python train.py --norm="rmsnorm" --norm_eps=1e-06 --decay_fraction=0.736
Each number is 500 + 25 x the weight over its row's rms, rounded and kept within 0 to 999. Layers, rows and columns count from 0. Numbers have three digits each. The size before them is the row's rms in percent of the matrix's.

# layer 7 MLP down (transposed), 320x128, rms 0.2, rows 171-242, columns 0-63
088:529491498484524538503477461498537482477550435513486512500494525552507491455475525489502567493571474506508477480482534481558504513462485484521521505499475509517523530542502482523498471494482480
110:501497534473487489521498511531454485501454551536466487505477529510522473492480487532501489544470475519483478512498533517504494479472463511541531481508495522498532511497531485514520498497507526
105:512486494499527498470551496471505482529564485493462524509492480475508493495475476501476509480518504483484524522476501479542473514556518546460482520483506525517470477515457515469488536482493495
093:446480490491546545494480502481516500537480462488531469498444475523489514465503508546508498523477530486506547481521503521457538504510499473513464499476496468516488513511514565499505488533507527
098:495465466530463453482503518441512520492513504488509464511499457483489525499501470503483555523491463520532483499517498509560510462525519487506542541517504549496526572502467473501524492468507517
106:531495511498495578488529466485514446507568498472494493493589477519531487493474496531517540478519517504471507482457507502536496505530481522482515516461488480502508486516490494517488515478501460
103:468498480531516535481523498517515504501524474496489508456477480511517480492510443523504517474494497495547515550501486508508535548515507453503487492502493485495441479511480523479475516460502556
105:486475463485515513508489553480513519452493506470483437454515498526456501545533500476562516464493518512512468464530472494500508486476466502523532541504477511531471533538467491475519497491535483
101:462505527456520516489459528453476507509502478498477539553507537469501486485493483510488467499468490511501527476482500516503461500508524518518506443503493505483490525517474535485521508542509548
102:457475506507536481472517499512452506490484500489545499504513484482483502437544495523490477530509511488510455502494531489500490507504485486441563515551464477514499471494546511522538503489462535
103:537444535514506545503520490474514494509512515486511507491478488499438489495508559541496452501511527491484504516491534498546479500532517487498554475493469479471546536531507479506506519477517552
100:486486486486475550494502478464538458510454515520474490522496510510485501518487478481511486497562486522530504516504483485501501503543525532467527503494502502518501471500497495523475506467502561
104:527512521496507504515499491538464509478513525520496506522502520523485501498544498525537471532484488475465544492512477501526513505531559509513508473520515503485524486451467521509519430479512499
103:529504521518515550521525482501469520493484450512474504538499532507499556505531471454530496486487463523519449500552498523504467495533511501482490500508484516535450495564487495481469479493525495
101:553473499519509454487515471502531494507490478502531541505543527500544504480490542500551502493544492478491473504502520478536541476515468485481474528496514508492515468481535497473542450479460528
097:522462469484465507519486497517506498504552480522478526526480523486522527537504505496516496455452565514513505457523483516485515499518489547481545488478509490520518485487446535463472469515482514
118:479514479488521417453490519482498545521474485520562460553512502521530490524484494475524483469496474486471483524513475520501496514490516486460514491520467553522463506508503533528468447461522495
093:480504501509473482504517478480486513455471497522429547537541520544480521504495545489505518499501521493506499535509512529482501497530492537523477455478502492500505522481538501489532463515510479
098:517497511497533493486532496527513477496486509475547497494540485514442500469516558485529515493493477465552506512519479477518464497506524535488494507536510534513457463525480522473489509500504525
097:491501503491527448500529520469492479504531517515482495535560457484519451511438527447487510495496488500481484486478482517490481499531493532498486516504435469465488535506516523518518461515459483
102:515485504485490500512481475518482484483493513499508487503520466473503568485438505518475441501505455506471514536494508506519471503541523517497499511504528484512463467512523520478461494493490508
102:497511526479505531432500481479473504511467506516513495524488506587472505525494510476523548527514484541505469505520507482464498457461524512467545524485529510487513550461524480524509479529487517
100:552496528538491511483488523484538508548500465522512518526532516504496507496524487476493475488497517545514499493493488462480450465504520500526446470497490479538495506453462484561516451519486486
101:502462493479511526538521530459513473506471499520559509482535484473503475485486449483491481490495533476471538522543531480445550474486454491516497502504476459531519546472549476527508513506493535
100:559545510444464534495508496478511519508491494513514500480463457466488543508514537491518507494506510494486549485453548511498512487505469507502488507486505499464513512485567506508536495462505492
102:513527494489487491549573533515513469465554544472522494521467518502460484543463482480481479532479476453501494512491474500527507468523480529502505486468525533480472497453500497484509485518489481
102:487473526525543512519561488517527466482524466515533532521456518545469479491481502496492543481487514503490517460475486530460458496528465498500502465494465485473516536521547474532491482525490529
103:490523495492518508541541484504522543471478464475489478586506507480484483480475475528482499534506487508519523475475467524494519476500508492542470494516521533491501491504508502514518513488521502
109:507529522477494483532498491503474485512513530476493514515465490488571496469477471539516523485488514549539504487524505521486523508476500503467478465491502494463502460512449519531489520480533483
098:478524529479460480481513531497471510505526480492519464513482518520517514528508500466560499479537500480497483504535505482508534485519501492492494474500502453471485537474500518506467539490510492
104:488510475512475535472511512505490461499496535552515533486499471527513530527502478534508480472538525497500508508474516489547466489466486504513509479533484486505494495527528484496528485468441477
096:501487537521507483532485499489510516533542475512484493447515462457477475515527500493496525508511557500539529491513462544483512474458487461560476496466473515494471485551529507487509484473500511
103:492534538484489504493478523493465451474474496474469487525512483505534524479430484471515493497506538520499452486536511507543491489506494489497521486491483533519489476441484460525465526509502470
100:473496512492468524502544463563512495482494502428478539492520461521502468523471510511521502524502531520476511524544507462491505533506502506472481471524503512505559468494475516532520505458494513
096:488533486499506491528469477493493509483543464509490499486535481523504464480527513510505536504501495461489510541471452529473512489513482478515474531493496478517479536537529462469548494502479525
106:542505519507488521510485448501475509459468536487473534518485460488536472511490479488546536495475532477507547485518466498509493498507473454509449529489473479463494487501486459544522464510534488
129:506531469506522457514496493500534512495534472494494545481498504478478469473456495462514509535536488530492508515464520506459443521554494519485535529561509480512511526495472506500536482525505489
103:499495473470486482472430492472446513558487516476514546499500491514477532506521525499513464521543508467558504491540530512509515466459506494480485484447498490502440491447468514481505512500483525
094:498481510493499562498516519554492502497513462513464475503506475509491513484507446463472491525496478502524519532485491519525513489509467444520480507513483509518526511476499538471481476526509503
094:503510496520516525520483502526487501504471516513485534532478497499540492447504490513514505495540525524514489498471464475473431520527506424481532533504494469508467493491526510509537506476473457
105:505512519520510472506482512509479486509522494472511526518459512510548493505493470467550525521482507542537530487498512489506519500485523512547464498483512505456526483530477465511514504480483464
100:504509474511505462497520464502517548508474514510520483490518508513509472490505486546529501476463495501500525501499471521518496476477498518480492523501494540511531500496514512530491530501498533
098:520488475537471473434552495515514490519471470506491530495444488493489542496518496458497443485514524520503517456483537523487509486527494490465488525457483458487494500532469514487484491467496524
095:491508503531534494449507506480475524522544476514528516466495505491472527482501505496506464568476492484494496507495486555457470511496462496504532531449457528497491538461512511460514429510499536
099:461456534507502521500497513474491545532506483500512499485499502499525502483472493562541511482470521525477485495485505503502481490486446516512485531558498519476509463489494512479481554470503512
097:490513491504521508497537497511504508469507490484531490534502500500516499522479489497439510478562525495479497517515482474496484539461452532501508496545498494512516527476497558491466474520531454
099:502483514476506444527522485507523486483546482468519533456462507498477469534496504521532513461500465448526502497494496491470471528496480490482471517489549489503492496515485484514464480518475507
097:523493528517505511485550503548502484467537533539504498501508504496475458468471538458485529510492463542526528529496500494532523505492487497518521491500538521465497514510508530467466512498530496
097:509526528492451456516487484489502475512503534475481527481506505464557464473480483533507518483469476459496480519478513510495461497492490432483498524516491533526551474542549522504471509496543514
102:533489497506558489492496527492475469498507519534525474465519447447489487551505485460486500545499470494462489483496452493517492492513491480472542512556536535575492472520516501524496534499522538
098:510554500472500533488484562509475493499472508507481491479462498490503530528499497515511526481509500458480509497519496488487476439517527498485538493537482484495532507459523478490499474492468525
101:515495551496478483521456459492546462470473528491489469541547487501489470478500558506504506451495461461512460514504495523531482477531502524487512524504528509558517494525513482534513511514477491
102:490474505496483508494493549515499545510468446502524541526521523470498535490484514500494447516533467492528486509523521524491518505501445486502437464502476472497479499479518510496475458553500496
101:460520487509513433478495489502538475487482458511539473478479467509477498504505529466468524546533496510470496479539479491481529509500484529474481490512489500526436499512490491515490479472480482
095:538554548485556479484516465524534512486536516485549469510530485514497472528457503507469514474493468490501502480490447521492492505486503497517478498499512497513503521488514492527486476494503469
098:499503494459500498519496453474517519525492503538523522520501514508570495489520508516495508481513484462531427492530493521534513483498447475538518512503513451449464531481470490519480484482505478
097:485503512523470476501506533493474510493495489490516510474484472493518526544515526472470490494494517510502506541513463496500464499466504481506485477498494442510523543508481528544506453505532503
097:487485498508502547519526492479488482477485494515545466497510475538526504521523500510533509494499547457469510514513512456488493526458497493509509510535545481557555514499496486499444527473568541
107:502498504527479419527521500517481472468482486465497514496464485527486512440480515481513526526449539510482514517466509494505495518532480478493510470474526520493521507509492530461504482537466470
104:527524516498512492525491521467499548496494518475519517528561462501529512544523507485485513531468506508495510527493514445500493499518543495505497493506464524459537513476495503490492501483516526
100:484479492510465471496464470534506492542484477478481488559486522518525478514477476487459527499524511502513499520490495524441527510519458522489464502488486532487495487513494523500507514486506480
098:433454485512503528516480522527509522518521490482533486504485494482514458523498462485512504469496517518500524473477483486520506493501480536499470462509462518492492522515469538513500504479489548
108:468474446482419518556500489490521489506498519519525509529475467529484494528495539479482483490480527480502514495512541480488532515472479516468479516503465452509530490516514491504538585529498489
099:426479505525496491496471512521466498535469496513540500513482505519515519506477478521499475470511498520475497476530504479479481503463514488491491515485499466509478478506474498512544580527523510
096:514508508492497512494507529532484531512469500491482506478511492498484476531468500504519514473483525498532538479475494480508513494497449507538531484445485511485496490463491474527453455537474501
101:493506496514509503496483481463507526505483526496528489552465470496510525507550485503497468463440520465481469481500521485481524444517494472562497507506483521489499536480492511461520500538495467
102:524478490512467530465528520540484482461490509552481489508492495526554499480489492495509499535530518546450496534486511488492495499498523489471533482513462526531472466537534504515515544472463555
102:501479482511494483526471517443468488464534534510457477488459508501470466508526492528507483538491545498496528513506507510500521536528482495519477504524517510473458517523511445498499532546517538
095:483536523516481499511538459493476472487486446490509527496515521472547508511498507514527485479532482491489524513521492458500537533465517534507487501505461501500493475494517495517501506501462453
101:475463467511496452513471510479515481520450508512445520487555545495490479513508444462510520466482473512479498495479486473477519484497516519512529526474520465512489514523474495488525513514517511
108:527520517504505507520475546520491523468480508465480490511515495476528512526449463487525494581500559480483496498482452503460492502549511471482467498499517527491476493485483489536501546486513466
103:485509506531479513536454489533491476479533486459486457514486456449474476486482503510515518484487506510516460524530504543525535522549507499526498506447470500481530475484515511483471525490527537
# layer 7 MLP gate, 320x128, rms 0.225, rows 172-242, columns 0-63
100:509479521508439496490482503499496474495494548540527473487473533530473486475479485481509493506512525513483529496485497462527472484505506470529527503526511475473537501479488481509487511542439526
098:481456486520523497499504520523518458510512471494475511512517474473514514508522436483531537536486446501491531473449495518467459538511485507511494488539549522498566538518546493526514510499478492
096:470538531488522503509513515478491469485486488444525521496518509544522525501499528511550511531470484525493506492497514543529488491516469540475512515482530500477498476470486483525523480468506480
103:499516525526480407483499488467466477456501508478495453490505501474511518519519469495500520514516485506472503475548485477540490487523504544525469471498541559509471500517532483480474550463504529
100:541460491529490512439519470487467460479530471516467490495525487510537465535504498492497485447444520501479525514503551492511475504512489526488518476467492488502518462501511521507533519480506453
091:493554473465500494519498493496473483453526547463530498471498487493464511517501525485545518495520501515495507500496476507529474496487505488479492473526542507528501500510557452422513481510521462
109:516505489520505469541506498500555472496481485496541515506521490497552527480457503497517502472529512483527511478524483520502467496531499460448491505479559509475478506490544456474508535513485477
101:493535509547542569515502457508475518465494471517484484501506468476517523470454507464488455533515509525515505491477497508533487473498505479511492513490459490447502531482498518508487440518526483
100:501461470460526500532517528510485505413473519467467576495526511513519482472492549520495460475492497512493484495488515481501495490502521474560502517480525487484491494466486486488500551526518472
107:497499512468490520470464491489485521462531489464520478464513424505499502523498496474483507494441544493489466526514534514472516502546480464493498503486541517490538438491518513442491517522517501
102:476529531512530512511507456525460510506500513499481523501494524458466528501512509472502495566512500460515497559506543537517477524495533496532509536481515516524477480478479491475502488545428485
097:512496504497525519539537470516499465542541497503495445508523448516506530513543557500456535519539498528501508482483501476491489499505530488513484501492480502540483539502488503497541515459459484
105:459513488528506521452502475505455528452492492493519561453526464483555539519468509520495536486479507520469517499465477512530472474521536492518509484514487462542520489496494480454501494532522433
095:499485529507506449501528469486545508491475509506510492522535534518507503466485526492503507450460510462530464519540530510509512492503521508483516504476542478500492519545533523513479500470490456
094:534512533507464520459433513547476451488560505526528509510504500517455486514496537506512532523484514482515495502463494522496491523533544508507520486492512526501518525514498504510484530469467529
094:506467518457513496524462507536523523515537549465464556481487514496494493502505514522481485529503512531467500483509484508522523524566557510526523532483509482464495440502505480504493461502418469
095:482487536489525533493511465502502501479477497509428461523466485496529508433515497485504486528524503496532500536505528505492546511482474494489516513488521454471468488548471484458470479518506490
101:491513488510528481492491537492500517483458492474520505521513513483491514505469519497506530494499487539543464476490504480490488457554493474490469465532504483506554484496490500470502483479509552
099:472499524460514454535525473501503467513506548487487523513508524528471487516531474546495490463489533505497501486509510495500494433488488500531504523494500493506504506527523494470503548493507475
105:482499509498516544480471546493472478490545510529517505515491456452517502493491530538504503559434496509476502485484516477486504505496491521496523470505511531446534553530497494511502496442489501
110:477471493513526531531438484542470493469542464514468523515507517512493519501530486483468503472528481544455519535491499485501500487520513519502497461493519486557500454497545446481522478465477481
113:496556471527519531490522506491505488493515483496486481472468516534491481476549495517466520484485507504537480536460481463507448435474452506529476479522548505501488515487504483507536504461455472
097:492546499471548496511563452517502523489522499484515464499521494478484504461520487486531509510518504477512504457450520509502517513484493481484487494482523483445485500501483488533461490515501479
108:486504481487520497493509521500492515495554495516519532454547486502510521516471480523481529449519528470535496490518489503559482532509501513509523484517510478432511475511523469540543493539542533
099:535493532500523498535520476503528445529520536484482499505528498537543474485554495502501504504527514472500489485516502496527524473528485486491470485480514482497501501486502496478513512485448539
094:437514475485524511512496514485537507485541541473514496439520534474516462507496543484500539515555489509490522479476492512484500465466530472527506453525480499498504517509482466505499525487542516
093:545494539509503521521525518481497492482498502505489501461461531485458510508486509480502502534480481513498475459520508504494500525511515460487496491477546470511527530488524547451499515503494492
097:519477572542512497432486482549470489498542473490477510533545483434505488490498506504528512488485485477533531496519547510455515519511515520503494514493497530488493519499470462510487472499503476
103:494484471481504502478499516493477499502542462512498537492522459494504451538518512454489498498525540490499470477462494485465530488515507520507501534477570511551528519517488532483497511440489474
099:487508527476460518476488521497491534493484493517488473533483523473523495459447472471491491493489484472511490480523479527523473496507510507514502502484534508496524486539532489512535492485495479
099:497508523507497495462496515529491470542528467510500511517541511540477494540548500524488487491505456553511510488522495513509535470558495487527466507507457528502474502489548455505462466498453507
102:482497491482485509466518501497473511497522558519498507479499532485446472500467517507480502507474469504526548473486468495496509502503480472490507472520529506527459493506501516501479470542467501
095:509516529481489490498512443524503515531502496530553514483504470505508519488486486517490525512551531537481532475471543461516528461504503498512504477517487483487511468509529467434497526540558511
099:509494535524516490498521463520488487493535533515503483507498475514477479498529522492504498497477464518446526515487494524507521491552488517516495512473481501517497518490495463503491548464516538
108:485510470451529506536526522464511484506485469478473475509482543495511489462553509488505479477507494524449515501479492533541530538503458481475488497518521463508469515511483500505489517494482502
090:495505515521482536463515501497525519486463524525497521440505488525448493447484494440497517538483513471521518494475552495546532521538516508519505556517487480466536512440535512510479492535475501
111:466503542501495493515512503485551481444552483518516440491464537488534510494475450442527465463453484545455516496546488494501486519503516539527523500521528474491535513514517485527492501513478512
097:496534480491486472508473523483519496485516522522464482489506510458494515527457533492441523432516486486516474514544513532518538456457465509466499507505489502500481488477534516504489530522473519
092:550493467513491486503497486493530484503497525497510525479483453444445470524502533527477539545527468512525509447534532471510530516507475485529508484470490522501504505505480485480510483529508507
100:507494513475451528472546495481507464504511464510522486459499500503463471493523482460428458462499514498432465500528476527479475540518442506479495478500503506486498440494510486496512510500508542
102:476515479500506481470496495519500528501439449515484514519541501508503474480509507478473477517500550518519526488485498491526486505481524519477498480506501549474492511524485539521468501491505491
094:458491515556467493549502470473545519490472497525523508484502499520500508499465489493481521462529464507528447507547498509467471418506468504490535496501499519467509503480528509507478512470474488
111:507500510486478506522492501492493519519473498458471522494479480516497489513472489476474517514518460527474569469516493463515544482470530504518485468493530533533513497477491559481487479522502498
089:516497493492500494522488486507542523485491519533498511455561499542476525545511520509499491514488577516510582489488506480486517484476465547519519526455517486485521512509495492516487501456516537
100:509520510499508484493524488558499487515488498511500471504495451517547505498494498469500531467468486532465485520496530521492464524565461526488504493493525534495505480553477518490495532473530482
118:475516461471506514540520500493508483496517459491559554477504499520522519504523525491476526458480478483515530497542493536535464492478539490503500507479463473453510495463518458485464470502495480
094:448452502471520490504516452496497484516502495516467478464495512521521518549503508524481493506541470431490519495475506508510467500479485501502527466452472515488501516499477463509495557490521504
098:498532532483523500480506521497487509485477449500486467518483505492492522484500477536541506465508505553539570504494527502532457530517512507457473517533508499523496495497484504486482441516545462
096:480499443541494504495493508494534456510526516507535523498516535534523498497510462502497504459508490490467497492462484524508523470526455483477456541498480501521491527509480452497504498486499496
097:446478488494520492526511477528493457498499497492503489516495464542547499514498480511480505483512524461491517469504526464488492498487470539507505476490485454454515506461517486497435479493496505
105:458520497498474477453466455503476495505470532494497495442514485486519471458490533501500518501507479482469520507472506490503480451536458486531480505527524498508495498465519508465518555480531525
103:502503518524509460490498543501510451510500527486489485478459506498478488507498499509522504571465510515508504512448519485525485474513465504510524500483496495543475530476536422485508512517503463
097:541505538496537495504512499460512534491521538539510529517477482532449498472497538457490490532475479518486506524524490499536489493521484498490525502552527507493530476485487482468500503484509511
100:502467485489503514453491513509475504515495503507445505518513484480485477468509506469522493515495475533515494483447480492510514533484464497483499518489481564451522466489471529422518513499531462
104:551536500509485504506497526514472529507471543506460488537465516487480480503462508504521492532518506554526559517474481455430455480500517509466504525483496549492559485517467512487507497498512473
093:518486550520513474476523508471573499516485452493467508557521539490535539466500503533533519482515510500516522528517516505538508528536504507504515500516462520498471517533527464536484506482473483
098:480489525519515492456502459470481493475523504502506502474509522530535493490463485493471460478540480521518514520485499489445451518468504516541515522466549523494463512507511517552491531467522491
095:480486505508497495524511484476523489463483508506502506500507494504494513462442477516549512473502509471529486487517476515582505525480499492423503425487522499506464529526530494465501504493514457
108:558507494520530471516524500447525536505530494535498445490469500497490489452494469492445484539507493509466493489528532523503512491517462508516524503501529491493499504501520511512495507568518454
094:520525511496482521504473495500499452512498508494473516492500540558544527472539484467495499497483498498488458488514497502501482517514504545481521478488479456455542482497464475488505521477501528
100:516517519528463450472491518487496523491477525469509470501495501535464520502471498524532553481481495497506555482474544526451506478520472455501479463498496507502478509474491489468493476506531479
108:541497554534506498419506512571480476499486525512526536505485516480528521492501486549467522501508489501477493502498509510453475526482491512505498449490494501504480509540502483519446466494486465
098:520508537464545499499538483447516522506516527483552487529522532526519446481521487482506495476479501512447515480533481503452540481502503525499520494480506435515526470474479517469536474543531515
102:487530477544483504484526497498530493515509513462472489521476525476512505469453483474502515526484500528527507508504497495501506520523473521507494536481507545496491457486527482485479506528496532
103:450517513501435477480526488476477485475513468521471499516497518496499477478476483499538481528492524547499477476514514512534523524501538532520485511494514483531549493478505471501516518492497499
097:487510479548500485511511454500507448512518476539520480480477455457498481482516494526447511523532530510523501497497513476539487495469488538569499522467552536508468495505480520504502513506525493
096:492473524517509512546490531510557476508509501482540545455505503519508522488513473499507558544497516525515539496509484500497478482518507503487557497502493531499517512539518528525428515529504543
094:534520539491500474512477461482533544478495518502504495473473544494497503502523509534553502521515501508487516513541473524532474469542512483471489487546513446469517468494491478507500503487459516
098:544512508543497454495524487501484514483490537506480462510463520524537493509543524525525509453526525524516522464479460487471514495503474510468490469501488494462539452506497520527454499457480478
101:528489522480512512566541505535469515519491491507461504489525527490530485485528461491477470481505517520533520502497495501538553489516509515531458466512490498525516509519468532512461473513496487
117:495476480519519509482512515503552484513533469508523500510474503519486511488483500522495518456546513490500496511496520488496462530524520485496509443531495528516489462514468474488538502475492503
# layer 7 MLP up, 320x128, rms 0.226, rows 172-242, columns 0-63
119:521479462524522476474524491532554522525504537533484475470476529544545475446438497522468510492475489503509503512513492490478466524513536492521536535525504510486513517475521471449499489543509528
096:499502481486510516517470484474535543510511530491446534487502499463477492447517494475509480534490510513481536489494484499525498494493508510531517536471499490519484500476466538462468471493516545
101:536513542496506491490489517487513424511476518469506471531488557495532530477473493518505514509510500522505456500510521518494494468503507510503501501475533527509482456493439440528527510482484448
101:518466518481507533536499552509515515499508542461520565522478513498514498463481544523517482476529529491510481466455508504483511490477489467477514499553452442481468479486525531497521431518528517
101:505468495521505480506508470542530481508517494528486521479491481547523491507481489514491524485508510467505537493438497479510476517509457529518515552472486492491544507479487520529507552477456498
104:509515563506490502495476512478501484482528551513468529452505559489484521505509501505503495490464516510503490513499467505515499499490499530506495543503542498536515483527492492494521513490529508
102:514517465525463442525532510508506489492531546497492538548546501489524483479487497533505503477496513487479483491497506534467495473523503463457484488512551524487491506521518489491518519525468481
104:496474486466511523477491477491511504493458560526451475492495540510507529473519490523535548454487489503519488511502482448477524496547516505478482482506488508448480519500500546512504453505495463
104:485511443485526500511521460448508489489514475502479537517504513486521533496523505542483473566488502479486447511473499441498492504502519500488522450475502472475470508524492478509466496513505516
103:500494529497548482446484501481502531475478516475477496470533521485497488485518508477494528539526518514473477459509488503521480494506517504481500522502555512497484504469541500516511504469526496
098:511542532513440514489524499467508489537485524510489519504521519531485482540493513511483459525522467479504493524472510510460489542505503490510496527503496495519520516458472467478522549494479515
095:465512482494481482544500510500493527497485479527489487486432478521545535480544535460456509455509488510485514499496492451533520500490536513465471509501526479520470451518537484506540487499473509
101:446479493510551462466503466486501532482505471534519464516466518522456467503535513449507497479500517500472491477540498534464533503509513499546479499493519514488526480487517484475490483506475558
092:485462484498517506482504503511494511501507488517506531515486442488517476511486491536492478513518529534502505511512489510535528490516526488473500454512489544493489491468448469478553488507507525
094:473506528494484513486527505557500503473494527525533557459550509546494536492448516500517486518495492479505510554546498489473487541486518492512506478502497537529507469510450500479528527508529497
112:498469463473511498490475497472514543504506473535540489532530501495506500483511515450564475453499447504494503496497523515490550516506521476463494503517500528467482464508496499494481493480520526
099:542485478494568485483513531485472510485496518471515470459498514475505469491539490468487477490506507529517528498509503480486542475485545477482452502517454503492525478437518493489488499500530514
099:554488484527517507460515515501515471505493501474528524478511450481439528517519467526491509440485435512519512530522510503481489552462522490520485471467511544520466481506479525501502462466509511
092:518451498560475507513495508495522498467510480473544484481494473502520533516494509480497506501496462494480498504457505494495445530528515514489474475493465507489489488450521496480497454516538466
110:534476501517498450448454482519488497478505490506539493505475488508460539491506484425564505499502498489515465482515524493470465493487504510482514492530447523460515480502465491479521505523549518
111:486537499514561529486469494572480506511553485511443525504527539499505508514517537499503467463476522490495494530487491499462522488484496489498507508545451479466471442522528525481517531462505466
105:517427513509480439474505539470496477519550460492502529483536488512528521508510537509501516497556568537536504496488498466467514497487466531500492474507504494467477489530473498530517525550505524
098:504507501493514517516534496496502512509489477538535544483478500516517469515494537535425498480518498519510505527508482467461443485551477465558482490509495478514506468478467495529452498501521518
101:499528518555516470472478472511535494494516533483462519504480487478499459449512504480483549508508470471495502501480496506517505447511497522508500537481488489470496520463500527480511465464479493
098:515499483533498522495524537478508490471488530482532512500490568517447502491473453516474491470532490470513481484503499479501439504484513489442514498441504478480520482466516504521485478481515492
101:494470512549519500524545504502516481482550511501531521543500450519500543488478489517512543490480540496492439494513504524508471496530506503524515522500478495468495513474494502523510498532459458
097:497505513469519481524513512490552524469463508457487491534467484522501502500482451488504475511497529506530483486482495487491497484527531519490455468501475515513468503502511516520502488512525488
114:520519520472490481470445512511476478540473458472514464480492461473515500476494499540485470522524474496507507525534497527493551527488513535491528500538483494523478502520470507502485506510539510
100:511498503520486497480525493519500515474552529509513508492459476458513460535486481502501474484560506513466452472497506511490534512545516520473474514490502499490488561523523477510486494529525500
102:490538457497504534464488526468510505479493513493500514517527503539486462492472529536473507498488490531452504521517512473499462503480489526532511474475499485468449550529492471525520530469484443
104:525491499492559499502494500507508511523486495496502474513498491525503506488475510563476493511514543477486475476520508457526512531472486551485535482488537489520485484544488541501507471470534511
104:532504499464491477505522470485503486542496434497517471534535513521537485460532444494489517503496511494503518520528501455534468541477529473503495538462532493516485538522499513509519536486491508
093:471493524507448517518540467517456517505487535520516507484542496474488525531528478521492499495461530548454511452514518477528594486512526455516501474515504472477503485490513500481491463487502505
103:515499544494515491510535519532471515494444489488519523531515506506527421460482478514508520477498519473526501456542523464496528488489472476529519490488487477517500511522470491544488492544510479
099:469494481542490481492475490526527500468509514467497476479507528508488499516488519487522451497531510523464504535510521506547467526528485446486511547558470483493489451459502468494459492492514557
131:481507503511527480526502501502496526508514456470480503494489527453498506488495474494513525500542521503475522478487491511464434489492481538479551537542499471496507469510476523487488565511480487
094:479508523482490491528507446483512516538472529509493467509512519528479445514511507549487474485502499527493521449538496503515484477502538523505513469497436465495478455477534512534527470466508502
096:513527499466481489462508447499496537514510529506532496554497499531518502521496564509523503519459517515542465506491511502516493469501491513503514462460472457489479472556519462482535509507494470
099:570488507508529528492538527518479479526507481474506497475472461488464476518541515515482528536490502445518502529535540484474517529504471532518489542499458534521492488514515505502490518471466459
100:507496483505524490500514505518532504564535511476516485495514494522476494445479502480523515534475517513511511511500516489452494543495503481478504481511508486517525572507499509520475454481451457
096:526578534429518535524523483524519518474489480500546538443493508489491480493502530481520513502528483539514512488519549493486510448461493514489504480484515449521505497525515505519496527502516506
091:443489506472485554524493503469468489507573500478500486549457494537517535518509521491506484504509479515493566467472516473485528518486513498524503493494528524512461487497499493525521473501528542
120:491465480517531522490491499462503481459522537543479500484481568448497496466509531495506488500461575498558481533516525487459468483474485481461521529493490471466491498494504500498505486484491532
096:483467491498527514473440471510528520507487471531532486457497457485497490534481505553487451504500540489518532454505498451542510457517486514529484495484531508480549464534487489511508497480521507
101:482461480484494518489485481456536497509490488518503480532498497478514518543509517505461495519480506492524515491492513491497476489443477473517503530507542496571439536497540450515519475486484506
104:496445502525495516478467489508479466472515501532438525480503538466520512481530490502486546540526550493499489484453486476500515505531469486438505503527538513522552527499531509534498507506460494
088:490505519497492514438488543525492498470511520496496477479479509534468506502519480488468522473518470523483479492480507546501515491533528450538487486530509532506473513484503491499508453488528476
100:467504488543541498505494463542490484482509450538499483496484487491459543478530525520499486521467525527506537459484473517514500550507556513461518513532484431506522497486529484465525440452516513
099:515530507507558486461499485522492495487467541490482491447501509482494516499540496505475467500506483539524479501536528507527509539495490478526502480507520471506489526518536528546462519474462459
099:493512459507513534519519493463518498430499484503505488511513529449480513495480462466538452475504486505525519513536472518456531535487509497496488505519489491514496491535539499471562486502476498
108:547538506533519499518511497503495492513485464491506492483529512515491511532517522492458498491499524522519496516517480509469488551520474496476494506467527509505496489495523516536484521484489483
097:487492509478524470490497535478474514484511537491525515518494440476496495503450478526566508531504502484498480511479522499527531469510487475481507508486435511523486498531534476495487492479545494
111:507496510464500532520501536525519502518470493480502525513545474534465524510472501503496520508480551494513472512506534527499480462496492454505522507463497446508518462497505494467510492465477464
099:513539516502500477523497487483474538527493481474487475516484500523493522443521474498493495486519515475492516510520502445509467537537515534504531508508482504504451484494507484472501550467488513
090:540539488516500519439518517518522487510484517540516487519439567477479497488484476482498500503496521540521503496501452481505521505491486521486480492446490541477500450486465460458466530505467495
085:497450517511516490510491489500518524495460445514490515501540516522525498470502506481530506493528499496509513487539468494541529547517529536463515515490550534497490507512513527541483514525517473
099:532488513495548495496473511517528503481515521511483478501578492493506486453513435499492482491486510526534504493505467517435508558490529538521514491489507530470487508501529519472490493463498489
094:506507500497521482488508488542525484496528553468500508522526527516478517422499454508535485459451539486508528478519476481474505514505498508519488455467506472481460474511498504475547492471530535
099:514531469494489542521509470476478512511457509479492524527509517522483566504492489488492499502453527517493481496469510548450496499528498456520516518493490519460477476507519447509505524451500494
096:531511511469504439518467491553466474543515502486496534456509534504499480532500489482488480483527504470536506520558485502498507460554518529473496433487506470499525527513487506526511479521507504
103:500471481524547501509534493509490532512557534488525494532474504500511536482504514508487457499506498466486494478524512501531509460495457471525512477505494492511525496511515481569491493523522515
110:504470489513485478470494483514484494500495471507496539509516492533462516535499476501551503492477497475518523500466468511488523473525495571506458515536483500474484480507527481491520531474546513
100:484463499471506506470500493462471507474532501482546465497511516489499512489496511503460488493478493563481482509492497498534521456508493510541502487463500482531509479524457481533527519493508510
099:525473539472505450505520550506485486487518489444512507525528482497499500534507519529541510471509480514518498500564504508479524511498538502491507507499521510472479483488508483521509490543506488
101:596500504501518535520438512493499492521480494509527521466524469529549500520489507504481464458506475476492482544548492521467498515499489517520485501533474523492504495505515510524488471536514494
097:512491459524479508467471558543479476497525508505479516543537468510485472557485478489483498490458518471445532483521508501497491532518506495509486473510504528487511529488506496512540521478481504
097:519525500465482462493490510478466474506519485492478459513446473445485487531518510538496493463478474472516485457509445473523515528505468528505493505471480515492475511459528428480527492502486477
097:486546511500501492500514522523530529504520505520475511533465474502469506489472481488516498510513498479493537481433479522519470481479482501493472513528506476485497485510500505545521454517463514
094:510517488499494506528473489510489475523478484472499511504503439455504513458502447507489536478489486485456480512511471524470456487487517505543539491451519535505506518485539493503486498494507447
108:513483499479488498462502488516485483483501533421513479525501477479498516476500468513504550513464502507524513476495421469490497487456497489467472493525534486521484498529488520514508512523506494
105:490465474475503489513512527474490497519489515523477533497481505487515479489491518473485513517492487494489477498470494536535481478502508487459490473515503526550514506521506482549477474559462510